{"num_hidden_layers": 8, "head_dim": 32, "norm_eps": 1e-06, "init": "uniform", "weight_decay": 0.061, "warmup_steps": 76, "schedule": "wsd", "max_seq_len": 1024}
Each number is 128 + 32 x the weight over its row's rms, rounded and kept within 0 to 255. Layers, rows and columns count from 0. The size above them is the row's rms in percent of the matrix's.

# layer 5 MLP gate, 256x128, rms 0.187, rows 82-112, columns 32-63
size [ 85  85 103  99  99  99 104  99  94  94 108 108 114 101  97  98  99  94  87  96 121 101 103 101 101  98  98 107  98  97 114]
[[147  88 127 170  82 143 112 121 128 110  86  79  89 124 108  95 120 188 141 125 111 164 131 146  80 119 147 121 201 174 179 122]
 [101 122 156 141 148 195 141 146 101 119 120  98 164  94  83 133  85 142 131  99 154  98 116 183 161 169 112  96 111 110  69 131]
 [ 99 124  83  93 112 183 103 155  84 200  95 105 159 150 140  79 134 190 148  92 127 115 148 164  67  98  71 127 101 113 146 126]
 [131 153 103 118 143 123 100 140 117 143 125 124 144 164 121 176  89 152 102  88 108 139 113 161 101 111 198 153 104 125 113 128]
 [127  95 142  78  31 134  92  87 141 153 110 133 169  88 154 158 176 162 111 170 108 113 184 130 179 151 132 110 129  97  81 173]
 [105 121 116  90 157 116 118 128 172 109 185 165 114  89 145  77 102 186 123 173 171 144 104  89 151 150 116  93 161 168 164 126]
 [122 149 116  94 126 194 111 139  55  80 137 117 134 136 109 153  76 165 161 124 128 126  78 152 135  82 150 169 130 187  81 117]
 [109  80 124 139 163 118 166 139 143 117 124 169 123  94 118  92 120 174 110 187 153 116 136  74 126 176  86 109 180 137 136 182]
 [116 110 148 143 108 143  89 102 180  93 110  49 125 133 143 122 175 131 135 161 110 131  73 116 125 144 110 153 104 121  62 132]
 [118 144 117 125 103 154  96 106 156 188 102  75 136 102 131 130 137 135 149 201 132 124  50 172 159 131 156 160 171 163 107 102]
 [169 145  67  88 156 116 120 100  79 128 136 149 159 129 122  80 101 136 112  63 124 131 151 149 119 118  94 155  85  98  82 127]
 [146 163 187 129  59  87 139 136 107 136 115 138 116 119  82 123 167 138 118 124  24 107 125 180 179 131 135 135 120  83  76 133]
 [151 141 114 118 189 101 106 134 111 137 127 108 127 123  83 165  82  36  82 131 137  54 145 112 116 127 149 181 155 173  66 172]
 [139 172 172 162 131 149 143 142 198  92 101 100  88 111 190 161 161  79 121  95  71 149 150 135 155 144 146 148 100  99 134 107]
 [159 123 126  58 145 144 138 136 109 134  82 160  36 175 128 161  92 117 101  96  95 169 129 148 144 127 141  76 126 103 117 132]
 [ 99 119 213 152 167 206 101  99 143 153 126 145 137 180  97 121 131 128 109  55 158  89  93 171 207 117 110 154 101 108 124 116]
 [163 236  80 147 105 105 162 139 153 136 116 136 148 172 147 129 127 162 146  89 149 114 147 142 120 158  99 118 177 174 121 157]
 [160 110 137 114  25 121 158  99 150 160 141 147 120 130 142 104 152 184 144 152 124 121 125 167  99  89 114  48 110 143 119 133]
 [164 174 161  95 138 161 153 101 161 126 112 171 143 119 144  99 103 106 163  98  93 125  94 121 151 166  92 129  82 174 103 181]
 [165 161 107 104 144 124 102 136 190 147  67  94 164 128 125 141  82 162 125 197 174 171 142  87 146 134 114  64 122 158  74 137]
 [ 91 119 108 167  82 119 138 140 128 187  97 127 129 176 102 111 129 111 224  64 146 108 180 109  88  81 115 199  86 194 134 105]
 [104 133 130 120 148 103 120 201 175 117 121  77 124 107 169 118 100 147 154 124 159 135 160 118 127 138 145 138 116 111 169 112]
 [169 102 136 159 125  89 173 130  98 122  86 153 133 172 149 136 116 159  86 100 118 129 125 128 121 131 150 135 138 115 127 161]
 [ 92 125 114 129  86 166  98 131 173 129 163 115  79 149 146 177  87  65 146 138 224  81  52 108 143 131  88  57 116 199 143 140]
 [155 162  45 172  92  97 109 124 153  82 158  99 119  77 121 187 185 121  96 230 109 125 165 123  88 152 119  93 113 120 129 111]
 [110 122 102 130 152 103  96 170  58  99 104 132  74 117 114 117  92 146 153 196 197  96 140 170 161 105  88 139  94 140 149 152]
 [154 103  83 193  87 138 145 192 134  81  92 151  97 184 138  68 155 124 120 103 102  90 149 168 171 130 180  59 115 112  94 165]
 [117  98 145 112  91 190 147 175 129 134 131  68 132 150 116 140 109 136 177  81 134 156 145 108  81 113 134 101 152  84  49 129]
 [ 91  96 115 100 159 145 122 184 118  93 160  39 107 118 180 136  90 152  72 129 159 126 129 180 153 152 178 127  86 143 128 135]
 [106 186 114 145 101 129 185 125 147 118 172 175  95 137  50 153 147 182 106 100  82 135 138 137 145 198 125 135 150 137 118 139]
 [162 132 178 170 106  63 129 132 154 156 168 122 142 172 140 167 168 127  44  92 147 124 153 154 162 144 168  89 144 150 175  96]]
# layer 5 MLP up, 256x128, rms 0.198, rows 82-112, columns 32-63
size [ 96  78 100 104  89 120 104 106  95  98 103 104 111  92 102  98 104 115  77 102 127 107 104  96 101  93  99 101 111  96 130]
[[136  86  74 153 106 169  76  93  88 130  82  59 127 146 139 136  92 210  97 142 131 171 126 121  78  86  96 133 149 189 149 176]
 [153 144 145 126 125 119 136 107 125 170 162 150 102  83  90 121 141 167 142 196 133 142 163 138 100 161 164  48 156 193 142 134]
 [167 183 147  97 128 145 150 116  81 160 158 119 148 126 121 159 102 188  44 127 135 210 106 158  30 162 137 100 131 150 145 136]
 [150 154 158 144 166 117  75 160 131  86 165 130 112 114  93 148 163 105 134 133 160 114 108 121 129 123 128 123 136 165  69 131]
 [162  98 133 126 120 134 136 149 133 165  98 125  82 111 148  94 115 197 178 100 109 110  84 155 127 149 147 117 135 122 130 129]
 [ 82 156 125  91 159 154 144 116 192 133 221 134 150 129 115 162 157 210 141 182 129 129 151 136  94 181  94 140  75  76 125 186]
 [130 164 137  87 125  99 178 132 118  75 100 134  99  73 152 117 108 112 157 161 100 108  56 149 165 167 129 110 129 172  69  92]
 [134 131  87  90 110 131 127 135 105 165 114  82 141 100 159 136 131  72 113  94  93 130 125 154 144 125 126  80 115 111 120  74]
 [132 183 104 109 163 140 157 162  98 120 112 165 186  78  27 111 113 177 139 140 133 126 110 165 103 148 125  85 142 161 152  78]
 [145 141  62 221 146 103 108  80 160 116  92  63  86  40 143 127  96 182 118 165 127 128 172 160 145 179 147  87 165 154  80 135]
 [103  81 119  85 131  81 106 144 110 120 126 139 122 116 139 141  86  92  92 111 135 176  94  97  93  89 152 149 141 123 111 124]
 [160 112 202 164 110 176 125 131 123 151 133 133 128 119 138  84 141 101 127 138 137 108 111 138 133 164  58 117 103 147  77  93]
 [ 93 151 138 120  37 138 212 121 128  89 146  90 170 185 165  68 133 155 179 120 129 156 142 156 161 136 131 132 165  73 190 134]
 [136 183 163 175  68 133 117 180 113 141 111 156 117 211 169 115 159 111 139 151  94 128 134 139  76 123 178 184 145  96 178 110]
 [136 157 102  94 200 136 188 141  84 137 111 108 116 102 156  90 133  68 110 149 139 138 117 142 112  92 150 138 115 162 124 161]
 [108 167 118  88 131 128 122  87 161 179 190  93 144  95 136 192 166  87 127 115 160 104 142 154  65 148 119 120 146  99 102 113]
 [ 82  88 182 170 162 121 107 161 143 190 198 151 146 167 170 107  69 158  85 144 101 129 108 102 101 148 173 160 116  90 184 128]
 [ 91 145  93 122 135 123  92 126  54 103 119 168  81  82  93 119 125  16 116 125 113 124 142 107 193 156 171 193 140 134 167 127]
 [104 148 126 119 155 114 190 120 113 139 156 220 139 104 121  87 161 108 183  98 153 159  99 116 170 137 154 216  74 128 137 154]
 [117 158 122 112 140 177 132 106 159  93  92  62 175 160 129  98 114 117 150 134 179 176 111 153 153 149 154  55 134  80  73 149]
 [123  89 107 159 166 185 148 171 144 148 109 152 138 101 113 156  53 141 100 171 118 108 153 157  78 113 143 126 115 111 121 154]
 [103  85 143 162  84 133 122 146 171 102  81 105  95 166 140 122  90 155 141 135 132 127 101 101 139 100  86 140 115  75  91 121]
 [111 138 102 121 103 194  94 171 159 112 174 168 137 125 101  94 132  89 130 123 123  97 161  81 143 124 102 107 103  88 129 117]
 [101  86  77 155 170  71 158  90 121 167  92 152 131 127 143 174 166 118  93  80  70  91 113 127 111 108  54 105 105  81 116 125]
 [141 163 117 103 147 137 135 155 133 126 119 154 147 165 154 147 120 132 131 130 136 133  53 118  76 109 117 111  99 173 175 158]
 [159  87 180 111 132 153 130  92 146  76 142 113 119 108 100 108 172 114 141  99 136 143 125 160 122 122 139 150 132  71 192  69]
 [109 110 140 120  84 113 128 126 173 171  74 130 137 137 116 132 107  97 109 151  38  61  99 115 118  69 143 167  60 169 112 150]
 [141 102  87 144 100 119 122 185 207  65 143 176 154 171 121 138 121 134 119 185 143 152 122 111 135 154 158 147 105 182 150 204]
 [115 128 112 138 128  68  88  95 189 134 159 124  94 133 114 128 103  63 145 132 108 142 198 112 114 121  95 124 137 113 133 161]
 [132 150  71 131 152 106 177 131 121 163 168 108  80 102  74 128 143 190 156 105  64 192 141 152 152 134 140 128 115 104 143 162]
 [ 97  68 112 171 137  83 169 139 148 136  66  90  91 183 112 118 161 168  89 102 109 139 123 104 154 122 140 176 167  75 203 157]]
# layer 5 MLP down (transposed), 256x128, rms 0.163, rows 82-112, columns 32-63
size [ 96  90  97 124  86 123  92  96  95 106 105  94 108  98 115  99 105 104  90  86 122  95 108  88  99  97 113  93  97  98 106]
[[ 75 119 146 169 146 139 149 109 184 115 177 172 166 186 139 154 175 128 159 152 117 108 131  92 152 103 116 104 147 105 121 140]
 [142  92  77 170 115 145 148  97 117 138 126 104 111 126 143 171 110 143 213 100 127 135  94 118  99 150 115 110 124 142 151 199]
 [115 134 147 124 149 104 199  43 185 121 155 152 132 159  93 141 128  74  96 195 114  84 140 100 180 115  97 146 181  93 125 132]
 [135 182 154 132 207 136  85 128 178 102 126 160 155  55 125 180 132  95 102 188 142 109 116  55 146 113 102 126 138 137 121 138]
 [153 106 127 131  94 132  86  91 120 130  93 119 167 131 133 195 120 100 113 122  72  73 161  99  76  81 122 153 150  85 132 132]
 [134 109 180  87 138 115 117 142  93 155 160 140 103 102 131 141 127  89 114 102 132 166 132 134 110  58 113  92 161 121 112 113]
 [113 110 174  91 109  93 149 155 119 158 130 107  94 138 159 148 124  83  73 185 114  93 127 138 217  87 153 121 116 119 110 152]
 [196 114  29 156 123 118 108 106  96 118 126 120 103 135  92 124 148 134 167 118 125 121 104 115  82 212 105 194 120 146 156 131]
 [126 190 116 125 152 108 150 121  85 216 152  79 108 162 157 143 157  90 118 120 214 123 143 136 126 175 166 132  89 106  83 117]
 [200 103  89 127 123  83 125 124 163 129 108  95 123 102 131  94 103 181 185 165 115 122  75 162 163 128 135 220 162 162 134 104]
 [159 125  92 100 160 111  93 149 213 118 101 130 131 126  70 136 101 136  92 110  99 185 147 127 139 179 162 139 130 204 126  91]
 [116 116 139 123 127 167  89 128  69 127 149 107  78 133 139 103 203  68  98 100 160 117 114 127 166 131 125 170 179 143 147 114]
 [175 130 136 180 187 146 171 125 113  85 116 122 161 125 147 137  67 168 169  96  39 163 102 102 117 160 127 169 150  79 107  97]
 [ 38 134 111 137  98 160 105  85 174 111  59 138 109 145 113 121 120 133 139  62 106 150 130  77 145  93  71 123 147 176  87  86]
 [179 128  90  96 141 131 116 152 149 124 131  85 133 118  99 159 163 133 114 106  60 116 174 130 134 122 145 149 109 136 213 127]
 [ 93 151 140 156 139 134 142 115 115  94 149  99  90 175  78 108 140 148  55 196 182  81 129 141 110 111 143 136 117 155 190 121]
 [114  78  57 136 101 146 146 105 105 128 102 110 147  78 119 149 116 152 125 133 129 164 160 125 103 100 137 150 101 135 140 143]
 [170 118  72 168 153  80  56  71  96 132  70 118  47 148 149  72 172 171  62 141  91 120 129 144 122 140 130 182 129 136 108 136]
 [ 88 160 198 113 127 124 154 162 164 152 162 161 134 128 120 104 139 106  54 155 137  93 169  89 141  70 137 104 128 131 130  76]
 [ 71 148 116  69  92 169 163 219 154  80 121 133 169 146 118 120  97 120  83 126 181 165 118 109 123 142 144  83 127 130 172  94]
 [141 215 111 139 115 150 128 128 145 113 131 118 124 136 135 112 133 136  88 103 150 197 112 128 183 119 114 150 192 128 101 106]
 [ 65 151 124 143 128  46 101  96 139 129 130 115 122 161 126 187 167 154 184 140  80 135 164 125 179  73  73 171  56 160 138 138]
 [168 181 131 129  93 140  73 180 110 123  97 115 150 110 107 133 159 122 157  72 118 100 187 108 117 204 106  99 156 139 115 211]
 [182 133 203 159 111 110  79 156 158 129 172 123 115 162 127  70 107 146 161 143 185 105 129 121 121 122 136 201 168 133 154 117]
 [ 72 146 126 134 107 127 103 156 142 179 134 113 152 114 143 126 162  94 115 152 156 125 132 124  85 153 146 147 146 157 114 136]
 [ 52 146  26 173 122 157  91  87 166 106  93 137  77 116 124 147 137 155 147  99 105 189  49 153 131 162 131 108 107 157 116 127]
 [ 51 163 107 136 170 141 140 157 184  81 122  68 159 176  57 154  90 111 138 117 184  89 133 166 190  81 125 186 135 177 173  84]
 [189 146 110 113 131 138 152 101 132 142 163 128 120 155 112 121 128 142 122 149 135 178 139 215 108 127 165 127 141 112 124 183]
 [ 90 140 107  95 139 112 130  93  89  96 114  86 135 147 118 118  89 150 121 184 172 110 110 132 157  78 118 146 142 131 164  87]
 [147 158 152 191  93 146 110 142 157 141 119  58 189 114 195 126 133  93 101 152 215 120 134  83 110   7 132 118 167 126 151 127]
 [ 98 132 123 131  87  75 149 131 141 136 107  96 145 116 133 124 146 123  42 104  82 181 158 109 149 131 132 144 192 174 143 117]]